python train.py --num_hidden_layers=8 --hidden_size=96 --num_attention_heads=3 --num_key_value_heads=3 --head_dim=32 --intermediate_size=256 --vocab_size=1551 --hidden_act="swiglu" --norm="rmsnorm" --norm_place="pre" --norm_eps=1e-06 --positions="rope" --rope_theta=50600.0 --rope_fraction=1.0 --qk_norm=true --attn_scale=0.276 --bias="none" --tie_word_embeddings=false --parallel_block=false --extras=["some layers without positions", "local attention windows", "shifted keys", "gated attention", "value embeddings", "hashed n-gram embeddings", "a smear gate", "an embedding shortcut", "skips across layers", "capped logits"] --init="trunc" --init_std_qkv=0.063 --init_std_o=0.063 --init_std_up=0.063 --init_std_down=0.063 --optimizer="muon" --learning_rate=0.0125 --beta1=0.95 --weight_decay=0.043 --lr_head=0.00697 --max_grad_norm=1.0 --warmup_steps=0 --schedule="wsd" --decay_fraction=1.0 --decay_shape="linear" --final_lr_fraction=0.1 --batch_tokens=[8192, 16384, 32768, 65536] --max_seq_len=512 --doc_mask=true --train_tokens=126500000 --max_steps=4217 --dataset="wikipedia_en"
Each number is 128 + 24 x the weight over its row's rms, rounded and kept within 0 to 255. Layers, rows and columns count from 0. Numbers have three digits each. The size before them is the row's rms in percent of the matrix's.

# layer 2 MLP up, 256x96, rms 0.167, rows 158-206, columns 0-95
093:070143137129116118144125139097160109142152168117171116122141167151114133129101118136150121121096159098160150157149054130109160089133111134170125133108088107125146174141136113129143088109145121155108126123165106120134104106130158162106131128134125125095128116159142117072155129117178133112
097:129163127075122104141122146129170102116114152150144121131081113149141126133145100134112131124117078082138113102121099104075085100119159157116159126164148094127103133113137096194143112113123127138157126099126110167093118121092134154160157120090117100107114148155109134151121126169127142127
099:096146132157142153160119114158139109078096083127139137127158166078155141168090096136136105133105088117139080168148099114151129108132116148120134151149100132151120100150144143129143121122115134131113149090159129107106131129135126130161092114116090136123076118141131085134101144180119078130
086:126147090071055120122140148123085153114127120124128122115084069141134101142144120153178105076126146138130093150169117155114113149102102109157103133104103097139130127152154123119090124099156131127103115132123129116126086135106117140102143109141137111115153161105151118103114134073142119119
101:122127140106135159162135156078127166118124128114165132142154162096136131134151111117100120121133119104113097174153075143141087130123142144102162146126180126140182067130146116120094113136099133096070141115150079132113148132117151125139131156110108131123124189099139118131129114150137119119
108:144121075111141133120097165103127136154138126108150137112091100152129132140139132084168165131128140101114145155115124175132112149104106137113152087090119065115162121139117134145144123161146118108126067140155108138140143096177151141122132111131100094113170124175105143133131149086127095119
095:112083172122144134178084115131119089124072110135132119131128091115116133117125144115159151143128129132180165137147141129126121117125153145111111158160170113132164139088122159099127131117122137080120124142102127109199107145130112081145079138129129129116111133126111141135116087150072116112
103:162139082174127122172141137113119129162089132122145100114107130109185116150147144128106121173083176108107139152135134121118109113101161122094093103122103118130162149123124122127166112114100106152090132142131130121122152147158094137113166170110169117162150120122086129141174119111158147114
103:164133109116116118152168153095111114132129108161135155142125122165097137066143139092116127098091099167146161121172136116143105108150150124157129142156126134154145160160162084092099109118099111105166161130140092148113092151119143115124125100158131143145104142155095176138126123114124146159
109:107079160136125101107151116134174159107117086137160134152119092101146074129146132094124119143177154098081102099145145179136116108166100135125134127146120120138117134149130149128100151101133086142164074131126139140111108145135144143143112139139116097110105142137147074137121132098084149136
096:104125072102128118141138141096132089135131151134151109171144150118138128085107129145117118183102100080110154150183125122128156161092122157127110109137120172128120126101128122116160106102157164092135126147128162159135091114136126112120145133088174132136127087127092104159113120091106124108
100:145130131143105116107107143130109127120117114134107119108148131156118159095147140108091166113149109148107114178139071100122143038114120121111100165087134124149086145141130112157099135145104185132107109136125102089127119166125142107111158162151103102163110111128115137153133153113136115154
095:103137110109151101135094118117150152128120184106172151138151105125109133149100157106121157104172177130130154140144149106167134115148153105101143128144149147113155106079161108116123110133119115097081151141100126139068134163166115138106130124130101160090136153116110125167134162141139128089
097:113106115135103135160137139168145112135134131178119154148173140142125135136123099167139085114145150150184142133115146086133149134129116115119170161123138084136123107129126141126123188136148129147143127126098133112114183132120116109110118126161125149118177120066094150142110075169094114117
107:135150107191170131119166085128123170139108168103121155134137133156140152139091131097124130131137096129130141088132117153143108155127156159140132088076170137104157153158129126105161122099120111133145128111133108129157112147074119122147124134155104090130163168161099139107147118149111089140
105:146150136124143139137143118165108117130101149134104161124140115114124152121128162199092115123131149106125113105110134181120159158134124140175150126136147142066129101138148154104115161101114094126092097129119163141116198171124145144105100129118135127145157141158116135148123131139117081173
100:146090116119108085155115109116146095179137114119126139123159129130143149076132130089141132122111134085139151168129126152120067164116104151121181116112088151148100142129131135120123080111136156119133139088146131138128116169118158200142093136131141120110158142139131151097119088123125143106
103:143105115124087146110103165170112132114166158162130119118129117160121141132142109124134128106173129163104083179138145124181110172132114192116115134099161124101117131128120151126110110152143156137126136121133147155133119114150144121107141149118118146170118192103124094161161137175113148152
091:165119129128099158103119135161141140147130114115183111114119128130097103100120176132105100158095115080161180125080130140112121140126114169169144120141136134119148115169129127164151105110144115121191093110099151150142121130114116109139136095088182134123122161152120143131084118141146141132
113:135116146144080088150102149141128093121075173130125145148121130136139178125140154096155137141090127089112141092126081121095126150110083122132140156105100143133110095164166114130142106141101162116141099140125150139126157161135164128102118129138154112100130114120121128132095163074103172125
101:128123072166144104133157124113113121155136116096134121113104097142140110151134158154096142132100134185119125117107087100123134111149128132118186117069105113077103121138144118122147122177134073150101093127120139134148100131140150119106141149095129119139133120080118100076113159134140104113
107:098115121113168154107124078130127113157143145132117141153173118144140079115123101104113122088159129113120163178121087139108128131146105149188144115121117158132120106123126113113150178134116087134111104121120099152124115107123136182101128096095115061144157134130125165148110109102117105131
096:104140157163152081131144160110139154148125084125158127104143170115153088124166104123135094113121139126156147122143129095131140109107136105163132165115121117118135156123140153171117158122116127103124140088157129168151090139158129125090109106145106081173090071117122138134134092126146170115
109:157152140149144109147168109118155117138103126126104145140120100096156098081131118119155131086099129118143128133135178111145154117163178131142120171166118143121099121124068125095149099147103154124124127128120092155126159107140126152111111157161184116155123121084106125116116094128079115146
105:108144137135151132129107157137164104096104140158138142142147147140133144120168115124093082107119107113140115165141120112123108133103128103101144125076114131109122117146093129078122086120158108100095124134123153165050128125113155111130098138116091110134131114148106109179069132101144150166
097:183104129159128181115141113115145147078122167121171100158114142143134128158138129132132122160150099140125097132128113084078156140136136147083152163173131134158105130104110155156125107150156131155112155130157124132115110149066155101121122128096124113141126166115126147182151125143119130124
104:169115127142132143149152067125122133125149120120116120156177171124143127098157103111118120164156083114165153132144102128143110164123103116133142111119159105124151118102123109171074133110066122125133160111111118153159121144128101123111163124126112143077100113132132128098159077103145150159
098:155112098120089106101146121152103138110162118102181105157114131122114143104110139135148111077168151117113164176116145164142116105127133046095134131160136128142155134110142144097146126149102128109135096126128096116143112157126131176109123129102145139156163147136150112131150069127140125103
098:125160127105128103128105126109143123107100112131111192073111154113121083104133148132095077102137113130164125137142100112107088151144149131113152117172139142105147162102161148124109168120146171087140135140129112130112085163143119097123127154101171124132138185123115175118133104136136133125
099:149149122136133130163150131107081124090138096127132135133117147138092124129135121169109142105126091120141105195139106144090081148115161122168137152131157107174146116107098152154111128124159140131128141113114141130140129122153091143123085171157103114130127146114079163113166095131093168164
098:092131122127091120090060128128111150126113133122138122072123116089127101136113095123126142140111122139159141094118159128145119123141108119118151135127132104105126120155152136140108157209091119118152114122144179147141118080159159132114094062134117153096178122119098131140134117128107120132
096:151138117154147077147152127135125115131140135114140143081103124141086141123095138132128088130142139111131129161126064117132133104151176145160127130181131134143155095148103138119087136137120140142120121086124164113159099122141081137162110133062132162130144138139162097131127159107132077097
103:163140159138146155111164130112105102153129125132067124081114145091119123110154118121139141102144140117068161134115132159115149122185115127139168145104089100137112095114140116146103129104132113103107094122113150133123161167140155142126089167134114122155121122125112183114139167155089135096
111:133142102142105141146166127150139136111103154110137149092130127154104142157134129088150167126116094177121113121153212115080173130102132103152107150167137131137124110114128146133143116152084130109144130165114140108111170075111143093108112150127129108141150134154143174092113110142142123127
111:144143082144192106175101149165143136118124103109093154090119134134103116145135156197115104102115137133151143097117121104120140133133143096107132099140096142128191140100137115133131132127125113137152137127094118147168100104138146184098151140132175115115126142171109110122113118153119158132
093:151132091099159172130101132127137145120118075133178163108137140130148132188150138120134143105120133094110134130137132089143105156133113100093143130138110157113071096120091112125174122147119106151129111161181140181112128118148139119165166106123114114147108142114115092131136153087144110123
094:108091104124216100131124125135158114113138176111090112096132124156137152121132153154116167126156078129129112128132128070130118143103160142107119162110167129123124095134154141166104142123124159103129133096110122143120164123118137135119097137130146174110126143147159150108137093180126150103
094:126144076153124136124116121118133088146139167124104140123151195123142152124096094145086168106136132074117149070141131167114154131123078114123139178139103157159163164112105134148139141155121135140130168152126110094100130142095132110122152148124093091142146110114124122139152120126149149124
091:129135112087123149073139135106145103155189105118112107130152116132122125121111102134122133107139119141148123108107088128134092098146146102134140154116081117142108115085130151091159103123089168119159110148157127133093121098102138147134098126105097144104135148139162134117157185116133185174
109:117133147130145111124065140178103134115097150160115172126107122121145129145140133096087133147077135137112151120096151146113157096136147136155116152129100139127149129133086131108104105111132144130075191113123133163134124135106112159163151160088165147127120172166130151126157156109152114115
098:092146134130129181146099112154148115137163145117111154110092124144132119144149135110142148128074096111139164167166141139149144094112117157136157148171086108120104108151150121113131107132159095089058158098125143115097124108153154147153144144116138104141135147116155100131081127126160135110
105:119147155110127089135156101144173134118129133088107125118121126142116087123079084135153148116069128156120077156103107138156161119093118143168118168128146124104179121155145128134105154115135140154131123149147142149128105146122116146145128163104126154155129158136173135150134184101085137126
096:157118128110124136084120117134113144134125132112142143100155132140173145140124150157112128178082166146144133146063120220124142114131170138158142141115121141150150143091139166107131141110109172143137121144158142128119146107089143173103147132131127145127122125124184116155127116154135124164
110:142136106158119136161157119116113107109125115114106115088143128112133128131141122114097099116105111123156120133159146144126164104133116110100167118101183092106127162125067167121183090129138168122097162160169105101120154144107123120075118157159127169128124107095143128133141096125163113143
102:132141134092155099086102126081133116172106090132101126134155155118116112130100125159135154077137153107136124110143098112136129137110159137092151134110173122130122127159127095091162107122120117147122141124163153111139107169171161086137182136125146167127104124122157075119146119103118125091
101:094103140113137159148120072131127066199147128106111116130113104109117139112136118082122149171129144157148144141120145110169113174119144141164141113106165112142103144163128130153130153097095169126097126131125127077103113130115104161129142138110170141120124173105117150159106133131140123145
107:126147154149135115136162139078097158152138170135148148126109120127100135102149143099119091123157145134147144116112164112129162133094099140137107137137094107110118128109109111089127093100107136138118098093123123120103145094126121181129062097136167104118173117133150057146121129140167137142
098:124119124155123121170146075089119136145130074140128154163127136092128143093119095107084136129124078155100124121130124110130139094115132114146175139122111162113166106149123125104123148151142173124096123102100139150163134100109142130099135107153178137119086117104128094109170105174108152127
105:121129117128135130162132137185110134093106107111128108171157110111097141153121097147158109190096112176111096134127135143144163087126108120144091077137163096124103116099137124104124103145158135128158148109125163125108168113146113120174105152144145137105160131114132134118162087134132134084
# layer 2 MLP down (transposed), 256x96, rms 0.0973, rows 158-205, columns 0-95
105:104160092116089071126127149119111117112119111122121105131154127108125127132144114117162125170107144161133124118154136166110109119139144136106130082165113136124134128122189137102123093100143117103116083139130150109120197134164142133127155128107068137073149134189144101130116119119136140144
093:163138120162170105125152142112149154138138144128112135102118162120159126075096121137099165130124116149143143147146169141167115143151092119121152111139147093120167145144128102131182114139139095123125126132177145110070096148114134093138148121151145152160092161098154128168158091114127124157
095:116132138131145175127099104151173116144131166118161167165129128124136133090148136174109173176120151113118128114113121146140108172141145132113132159147140120127126132115182148105167150122090120130109152100085098134138120105140120109121129124129135186128167125115135106181108102152175165112
085:127124125117203121128120132171117126133137170125138151164140175170138118133109137160128114103149148110169115129119119094154147097156112077127085123143164114079143125101124138102152120098092151118109110101151127124148130161133093113148124132142103149123085143164123135121162116117158163081
090:111120110126071129143101135109082124146101105134131147101107120103119160120103119130116076150156133102154107138074101105143109082131110133121104123100145094120137115134143138126149180115105120131106141102171108103086160125149166128121153135100165107102167184146142122097125091122148125153
104:144187091132104101161160109116121130100103111114140156114148121114119139134099100113134080108096096162182130097127088111145119159159152123141152098115138149100117144119105106120129148077117147127129158167152116128081137102123117136104130129151169125137110109137137106049146121107121122121
097:157139136160138114138133144165151149113120114119161161131093094151104126119086159111157119119120147161138125097117174095104129171140111108130116125132106144106140131120111130122160131139119098131138169162163086126145119095127058171119101081110128141121169087103157105180128142150125129111
114:158120090136095135123149135117078111120137131131112086158106138081149113117123183181119109113103155094132114147140138123163108133120145125138142119145110112169116128178150087108121119096133111167137132132153153144122132107109131128113107097112147144160110116163062114090148107100113073124
098:111123101160132161104152142128138110175180134121101128133172111126153139108141109079135127113167087149080105118114076146103112108112138109143113153166115105168142129138192122147121134092114118185124100157111140150132117130135112167141133143143108159147134158125161132119130126133082142112
098:106109125161120112135125135113112085122121127128145098152125102078116149152092166173073144167101131138087132193101124070139114092140138135108118137180136122121130099170152120148145144101152129137130078122138139135155133115085153121103129143115122112147108089128121137129133086104108145117
102:132155112112179081084131152142163142168140145148106131131122144130150099119127112183098119142171114119113122189086135103090114119114139116144080115113154130084159154120148145157171160096122148129133126159125078115135148141147158106111114136097115150105123133137121093134114104145151139136
088:092128089133153150112160103151132113114132155121153145115121143117112165140158112108136101118107171098170138079135168130140137131110141097175127154160113171133137151114116071072143113089109097179159149128137101126130176103139131128099102148119122109114131143157145147100135098137108120125
105:132162134115120121132128156144177164144102115175145146135163097084135134083098137106067122084141116129118152118127161082123101127170145133133158123114147127173105115151181117066105097122136123119152134116120145187127118125157126133122163104126146093139133129132135153121144118128146130103
095:123129141133138078143097149118117124100109094097116150127138113170109107119137185107100131086122118090164098119155128149107142063150108127116118123106133173140127137101090117139134136120163111093114139134139108141067106085134136107103093147115148154114100129155166101123142149102171117130
119:177128132131118111151157113106125209174142112144175086129130133146117120154130144103102122151107115058160100177123106135141126119166106132112139109122142106131109114127138148096093124136131151136131128109149150130132136111122139137104162168142122087120088145167124154075142118139116109157
118:144164135108097163113106134099134094106130122134151062115098121122104078173155124078101153116122106121156174121098127074135144134142098152170111139149151172132135132151129110103117135143112106136101136092151127152112129160169120134097139154143146150149130106135108129102135126165094153138
099:144140125117106147173090114106178120101101103134086138126108109114123129132128127153149077157115116120125191148120113139110111127101155150173131148134103130104135142146120101119103083086135117133112153083128142165125060163109110132099136162122087139100099140129126141098133109123097106150
103:182113118133085110148131128103135127113109103111115126148122144123156127096138148167100152102153149154137132146125185091130102093106126139162150154113158109102126122137128090159090118140140083137145135109118108120161090162108137097122132096088139099140069110143111121134111097118118098184
088:167118118170102101169175159153135095127153117130147084125137128114069132136070109156142137171141144145142144126110122156122123129122153086108165116114139149110131157129124108136087115119115098095105133109112144112114110137159187104143093162143117145110127135129167158148120150097095152116
104:114143145112148111116099100139153105090141161104155183151130134177091156166122097128093145138124134139145114102103159147163169129177126124166145143132134153136130131128077160143075125133172142135112136127095146153131118092117139124178114142173132125152116135097143130138176135136126152126
092:114144128107181138095104121113127138150126156147150183152114103140128155084159113121126108151142098134094143084109146128141089100160149121127123126177115155149138102093124121166121155054112107143155114102125107157098103124117129109165156149117112139126128152170143128163120142161151148137
098:184120103143125122166145114086093114115125132126079155133098107095114164112122116128106115131093176146161148091150141109128092120131157166143120117165136115127087160138148123161101085157123148123165157101125150143079164143136144161119151119144157114100124131139107102109154127150090127139
091:162116151159101134158111113088079160167122102128145104087121136127113115135135105152118132130175111132128146134159136145145153125103122124176120113146095137145132109162126141150164140155117130096127118117139168107150081124158154144145106157130171143164090081102149134138114143128110061159
105:074140096123130156125146145136115119155169099152148104109130124131101125155133086127093142147124121107086125142137122151064118107047142152108168108127138122093147098166098134134135179142165103122113114152138122125131102121114109127115140089108091129134131150140131112104126168116126179121
105:117103150160174095158149117149132123135134171111169153100105124127141146108125103183137125161170105152159167127146131067132142143116143127183128128136123137150140161137088151113132140209142120137141145144102174143143129120138158078141124142116120110116121092119129112148105132124118119129
093:136135161105110167136121089137105175156117120137097128135150131120106140110130096098142168156172098102129125133163116133133121136123115122122117127084085157137135130136119105125168147147150137140154133098138142120153082130151083139200125109172138147105183145140098117151104169170137126140
108:115145127133137171129104157163117157124142147148146081113173091117104136140120117144143103112140121155149132144116164107123135118157101126135138105122157148119138108120107196154171107133120180102132124131058131114134091141128137115093171064106097145100127118142141147109097121159119148115
097:123162123165117141117155132133141157170127104125140148102149109113116100115150144090110124139107096165149137135107123154149105135159159146193135124179126106151154163115105087159112076199131118108158138097151101124130128146120152127152157133155161148122112141135126106120137098131096121172
097:084113131130139122076086126104126133131132123111103137154121127120128126121151119115116147146181093100108129122111175183160158160072082097132106131149103086145176106108135123132106128128130133091101077089140121103148120136120140119164147118129139131134081140121121122116142146126180088119
102:095132114138140122137177144158131119123116159166159141146148153073132139133096143165140140160140124140140074143080132090138145144129127126097113148131132133109094139137142114132130084109101110161203162149147122115138153168120159156110110129102158106190140135135132124153138143116108166127
105:141108135148113118164162154147113107090152166117131146121108152110118138158172144113122117129071114186139117104104102111127130167118116129114107105101145146103100151116132139127097112100148152089124156120113132167128168143128125140101156120190128104168117066171129138124149109090123125111
105:142135097100098144162138137116163116136139118168138106126103119123123146103116158139079146126161074126134122104119114068147116114111112176077160159140094106132131130174110111149115091109137147148132199169163152153129145125133144157131148108132140124120113129110102117119154143106109133173
104:148156139092126136114098111116086169140115104146163129074111141115126148164136104088118156126114108156120157120139104141141159129129113108073091136152072099179176111135121124134118111109117141114112129161126109100149123139127163127188096160146122129111149137153129144143148129127142165173
106:126135117126120111112118138104101156161102108140114131116142112130150077088135107145175146118155177106167130161144153150156150136113141128119106102136165123173090130117164092115146161133131131153129110090156142156152155124075149102110093166131130113121100134140095094161068112123109132127
094:130142078150181153151183125165155096104171150151125130131137133106110120123165160123118150160132167079147123077115148114135162133155132128142115130137106116153113128123098116150188136117188132122119135128115067123140110125131137117097149108110108105132144163133100121119142135168146113107
098:134144138144119141098166093089077146122120136135065132121170114155111149131124148151115133080097146105115083134126125123111157137110112133162076122126123131140122131091100120121160153088130153123129113148096108074086124168125117143104134132119128134118117121183109130132151163135153187143
107:096124149110175088161131128147112114103131125172131120115122122122134130162115139119169115137154126119164138155151122126133184106130093102099152146153138116158121125191132119094079134133141143120170105167123136146150103093088147143134108160103137092171139095095137127093134100154124097101
084:140135119144150102158106134134099098143118135103127127138144096157147155146080147060132070155104132126145166155139133126105114141125136135127146150102183124153106082154114122151130133111138140152165122048142120121103168150146152139105107146142114142182127103120143156100136124133150131115
084:079152125129147157087126120089167122072140155147148134140162158144118177158149155123097143124136132115127123105112181161137137123113109087145131132139111104160133147080090137085143127112109110178142133116118137148152124123103126096163146117136139088138121103115154152133134113182147120162
132:148140142138104112124141109145110141147122145124141162146131131105096165155129117090133135112164124088145144113075100119160159080140124112138164167183122111124122165105141152100112140117124116148115109128128099172145092105108101148123060110101164132122079119167108163122143119138166131128
100:117141106151109137118122134088166156122116110089132145111136155102119137069153136174158129113135156107127129114125049148143077134094151141101080137132127121129113131103135129138179118117108174131140156089092133128141126138126164107123143176129126142124134130081099158138160113114130125093
101:085159152103093102084100138077095135135111137131144179128175078131129122167165126101182096111116152157130112177159102145133119111158115136161134114171135110145125135090121127137109106151155125104120125119127124124112088120132111134113196137142143126122109145148139124138144114142118145097
089:110144115142160156113133137164128132152129133123100139098122124110134088132104098133116123132078112119107151176140098117118086138088122131101157156119156066140091113149141057137176136130112145178160133114137122111119131114150138109126122082107113125194152114132109128117105130107092112116
103:168117121136126144142138133073148115104134090108102114136125138085108109139122109098167110122149109148123107166115120115120094169154156163139120171095157107124142121149143133124161183130126078136084116100150120130093126134102120150077107100140148145112131078150130084097110113131159140105
122:123177126103127135100155053107145117138105110093151177148157164144175140100115127121124131116124143104096101121164123129135136131129140120129067152142147098139144102179118112158117127131124123119184126136127126150168110166159154126109136109098122145133148109095132120127148112171123173145
098:133094121155149140161186073110117137132127091141136100149135106103121131106116108183169126085150157139128118100113131119114098160116114102128139115100117112086133125140109111097113117127144115093133124122164165118115113133126159064071136104139139101178158163111129105117119138156149123132
124:175148134152126153146148106143143143125126117123125150136129133127163108149158115117144123128122124118118156113137094085130113100140126116157163126128155198132147137129094126115130142121139080123112154129109123094130166162114134117080130118101120091142124072169191125066128094117155141081
092:134109124126096125100110152123136129170097113131119113140158124074129080181151139127094160129124160113152118140114107140090086127116134137104115140129101124104109129136133155156121152086126114147122099115174096116054106102153147135115163105141117111160155127123099154139094116167112132078
# layer 2 MLP gate, 256x96, rms 0.163, rows 159-206, columns 0-95
090:117123141179102136163099098127137113112099136101158118184145156126155106113102152141128117077135146199101105104134152147157152179136138114131081135108098113124120100165121163117122184165129127121133127153127149159163123143148125156103120129155157116135126116098132107134151120132119117170
098:130119101089122131122132148090128134112135117077147106139118141193142133120124130111121164153154161117112134100100136105156078134127168079141164123124104130072138135143129108151139152092131136149165097120142180152143150108123158131133141147182111173159158085126131134154131122141134158136
090:156132118142216139138098137146144090100143163138146130153109108143108122129127115150146137096137109128167101135188140102096131142165117121162105119142127102113151146089083136093169117094123155109122126139154147091121142160103100129142108143105141128113105132162110101115108163096141110099
102:109106114131144111135158120108131146155183119148158111162169063104165111133115117180102170162123156116102097117130154132127131123132139115102114128134102121144106091123147162133123126073096110108128122131129086151157123112157119107128184146137104090146166116121134073117138152125128141121
105:168145135118095118167166081161113131133097106119127112162122110134110169116137124114104113144129125154147131108122111120138112146118167092164104102124141100102134100143114127087129099142130143167131091131126130106070070087149073114108120166174134136107131126107142150175143109146140110133
098:145142147132078089087139105134152130093159102116109103131112136156149130130147111111134154088127145120164110145145147155107121116153121135126074127155091135089099114142136135115130097116143143181113105108129122135108119146145119181107158142155160124146081122171135130115094193113165110156
110:162112119174139124148125127110158156154120124130080099091116120154135103112107171149106133142119151133122105107128137161113105130117154101097125149172101123104140129127180153151160129155125114150100091131101151105118148190105119115102157168075131091141135119166141111135169100126140161139
095:115120124110148117145144175134128115115166138186130117142127110123138150087116126131150138172105133096116165113130120127118162106141117095105160140159108131149091134164110087192143071133114157126161131141138084103098133093177096124158129106152151101127121138111097138133109104086125111121
102:135195108135144144119173170145106135101088088160162104117174136136098116137143116162117105115111153122153129130126123109140093125152106141092114127165141116103142119148113107127136121134123119192131102163152105156131150147168099082103129106130138117097128138140163122131083141107088145098
098:121114139142155092116122103138084144149145139073095123103124134122170120153137089092148115091142148103186108134100121140132134093147134095113129127113110148103151147163137106119097056128098110129162133142130113084158146177154104128128143116124144167089155113146158144129103124153122126129
094:105130093134196154117147119170113130132167163142149111140125175152109129132103123085121136119141177143149084127118088143127170115138141136125124094129132144134150126138103122115133121128131126113170150124133113132133127116110156137125130097084157119111182099159210112090095129134112143104
090:135162130159145115145129158120163142139144107117102122164186121127137162108107114158106111091131123084088137094141080096140142139183103178117146132084128151111121092138171110131129106124105135111148122163131116138098130103174157137127167120127132129171111138144112139141147106163164116104
104:125130130142110162107136119132158116148126117168148102122112102102123124125119074124173162140170140091091138124069129105153131165082144131134151169140087074127143138122134157091119106151113161123123130111174149115176102156144111135115137112143100113193131143156118124148116143132134115137
098:149130131149156083116139096132148186136127123122117118096117117128124142089165138097098082129093164116127099122176094149133096177136134159163112113133133134102115124091109137110077171107129114102135134111132096134159132130157167136164122137110125152091161092149154100156126123154127150149
101:132147157138181138134120121135161150093134117107120114113107121144096109136110139173119147085139155038108118122091142142087142175109115166152103128152132142126160131136188125103108135139098110127101124097139165123133138159121139113143088145123129143140145096154106139169092144126133119139
099:131130149095152104180105124149160086134120124122131108103167121120145146141130117144098112084141148121156107134133138136158091152143167151115104105118117151141123131099133175108097122126137196134153112111150136103108159099174150196119101125109117144125160119128162119132098120170094143103
106:099085149150116109130121160148138142120134102110137122188129104157156137096128178119137151112159134103143134164146127136176114177121128165127177090146161097109130147142113138135111163142107155160096111141137139159124133118123123163130148091098085143161135145098155109157149092157159125117
093:128089134138121096170100088125121163136092064132143122125123157094098139107112106136156132104087149104147108142165145135117107132138127104146113112094134073138164117097113097119109098128149107148096083143166157104138124131128163133112175142113137110108139092107122113174118152124111166132
111:135127117127176097111133093102129165107161109133161120158107132143114117172134076139153153078151109122142108136124140130099131114137188107151123127110140161122120115164067156126126137123171139179109154081115102129102133124115139094137125097163132116168122117107117125134098083151128131116
096:129124127085162099136124111109149120130098177177133136130156125146129151121117063132115106118123099125124099079113132140125093117146107098145086104151146146166124126084097131160149132069146101139133121126090142112158103127107129117113179178118145126127157142097126145139163111129117108089
101:122147160133131093125128152132134136136136147113158126136118159119109165102112121124137138142086098139137159083165116094149089104117102142139119115189121115098126127151133125167124154150107188095155166141155093160106150160140087131119149151132136130167094145107129111122169113193119134137
100:163160132157156100143131144096115173104135158092118122158131078131154095126201163136123140123097123096131154134157155117120149070134128143109130133131108121118141111167133185145093123112086119139152161093151116149113130163153163104116107100124141132128141152090140131136107111107123120143
103:184148132137130095122152132076134160111104078123133136125132138143141115114134140117163107139099131108122122126127117128155142106144114156132129148153081156127168155102127105135105160133129102121106144132163126125168168134129117098148108159134171152136101143060127099153112093098109200144
103:133054125098175112140108082138117130129156159147182140094131083105128132121140104189150144162104112143169132114128129106123140120135087092117149131147093143129156128141136153123183160174156158120106121113135122122145125092159156124138143108146130122144096143111127109132117100134106142149
104:087128106090137141106130105097088130098136152130164171129171106100101079127141098124135156176073161122116109114084127097126136135147135130182139136153130113148144137157088137144125132137156132152121115140164149094132141130108176112161129100104148158090140107120117149109151129120171127119
098:080105144157122142142157124161152189117133106122172102113095149124142135160122187146139112107111130152117081141145190100120143145156155154153145141147095120119159122134142144096142117152170089130121082120140113130119108102126100155148149125151140118130153103109150132145118129181118157138
095:111105082135151128141130115088144149122107106140121118082155102180101133156147156159119147115168117133173119075125180128163102136137120138147065080140137093104143112110127125158164144145138143114144102155118114119085102122147105097105138152123158111105117110124110120110111095121138144102
095:130174113149149117161170107156124128093104113140155105134139132116111139109111132145091118081161068166140105134171136128119096098131167106127143127126152109111144170138131120158138159104140165117111078152103125075091124178108126113101100119166155153149091126118123138127119120121141117138
100:131150148147135126121152105182096144121140077130143143122118122148157111143144170135139113125108129163083075133134146181127145141110136115118200129146131139102126113144140148150154106117095162140120144095096159147106136076138106137162099148089153168146115111107106092135155130145119151127
094:128145165126129128074127134116111128110110099119130099093096173117113136123167093156128148098138131150117170064102140104161111143166118109131138126120093090103140119152140085139096119131105109120157137173129162127156124109164129108097094123160110182139128122152110129139161144117092102108
100:134152113132105090139128163141124130122118173143141115129146137110104117118161146155104095154105158106121120100135090087109124135095135164107137110104130089121168131129152085135093141097119121145089143107150136093129117095142167144125108083085097175127146137086130095118152153144131114066
103:150144085132112132127090178170143110145151118124141105163129099207157124124137098108114126129149128119113099123175128132167123127080121174109160101133114109132148146124138143126121116133116139136081141136121155156149113118135130107153174140123104102089182117129144152112126099103169093110
107:141148123162135095179181105158167117148108146107122163100099158139124107117152134095124152093117140130130108121157151098094170129152139121147144135138136127088099154112122140149155094115135142074125087168078107094112166126140135120123141134092123110160133138110130158089161156107129133124
103:117114134092112149133102130137122150106187143129177133117179136117122111176110115131139186130096171145137079176150127129132098146144166128103160119138141125146086126149117175135140116132170162094112119127104149115095122152127116131108128106157084147107096137119120123160122138079132125124
090:103149119153145083135109136129115077131152172146102117100140127134143082100114120092113159120125140131170117140131111136113134099149150147153090126113152122114182162136151147127088099153160133120152129140081154086154148107152114115106096117160156103112098110135132160106091087164132156132
097:115147133113164093145106109123173116138165146096103083123116128119149147132099138129176156146168121117121095116114135161106138098158157158128153123144145156089193141149128148116165149080141164120156148111116125156131166137127084107148142110123105165135157134113137112123156102132120170100
096:110127094119124126128093163115129106111124129100146144115139150080140127147124112183084127153134111089144097106129108139156125097152142095159101168139104155132168173128114139153170090144110122117087154155107131109181161145139103129122106122138102139097159121100112096108122097142085151135
096:152132146134152140109092109115135152136092133122150103124120144166088109112124157117126112113116114146129148154172107073115168143107152157107125128132143109114129156092160097173144120147159092110129137168158166177158151172151123115122163127110101058116139149108120112133103141128118108154
109:156114184101128101127101125184129153099123143114123145107135129128123173145096127089084146122092104124148112112146109126129106145148131152126177143130148135109116172136137149149098135148139133169139129119148137127124055126162107131118098113100160113147147120150126170193116094122097108133
094:180153158098096095114160176158099133118120104151133122124125135172136191105119154124123134164154106121161118128153141141141096106115161126094138156098132097128157083126147115138115166106123166162121094108130124149137151174169147129143132135111106178130141141089124156112121134136150129107
110:128146151135136150138108118122088106089125163119146112128134141112131117131160115119164129139155135133082099121180155152144117107124112147125114102130140078092110086135139113154101110093126109108101171159093117095146094147105128144073116148166143089118142135146152116141136073106076159135
089:122102152125117098142110101094120081140083114110129129110155146171145137153132140111125099100152148125131136142124124183100133126143195120180156132145093173119126170107091128154147127089106110146121125099157123144137132119119128191085132130088110132142114145113148075128149125147126115133
109:152155113119139110123125108121129107141137108157087077183142121100196126134120129133105108102143144160099106116136122156103140120122155121158122134106090090115116135152095172101120122087136171140138179094164086089141099146136129119116144122149125142154113107135140107130148106150163169152
110:127148109156143126130121153148079120122123118111122059098127133123107148126114099112120146151090139121170112134113157148102119102141105145178170126154172124101158141086088106123150163118160128173110143109097112126137130134129119146133124134166115184111164122114094135162125163147174120107
094:142123098127121109115156124133137159135122145162139094157145125122121087142151139148148125125104161117125091133109157092085134123124140135111138124083129101121147129109130091116139102155180116144190122097115143173139094114179109123087132124193086146095168113094083116137137129109123128129
106:099151159159122154151156142150147145115147099135156086120130144142100106091093121109143147139138137146133122133131125110155116135093137067119162090114091115119096092115111112131113115103136136101102114135162139092134131134154146172093138154125139090164135144179162120100117147151161190102
093:102136126140161173114134118118101155103117107130089129103120108112112139117103119083118091140129079129097082111156127167151106136156101147145114163091109126106183119097137150133122090112162147119121131104092124133118145138135079101144138087141129115153109160115160113088135150117103185120
108:117137139145149171161088089150153115105129118148128103140103085151111138115136098129122167125117099122131119175161155153123146123097085098100118122132102133139090162176100141085144150097164137128106098165108160143082122113108097098135148154120106107131119160141120114149132097139172147142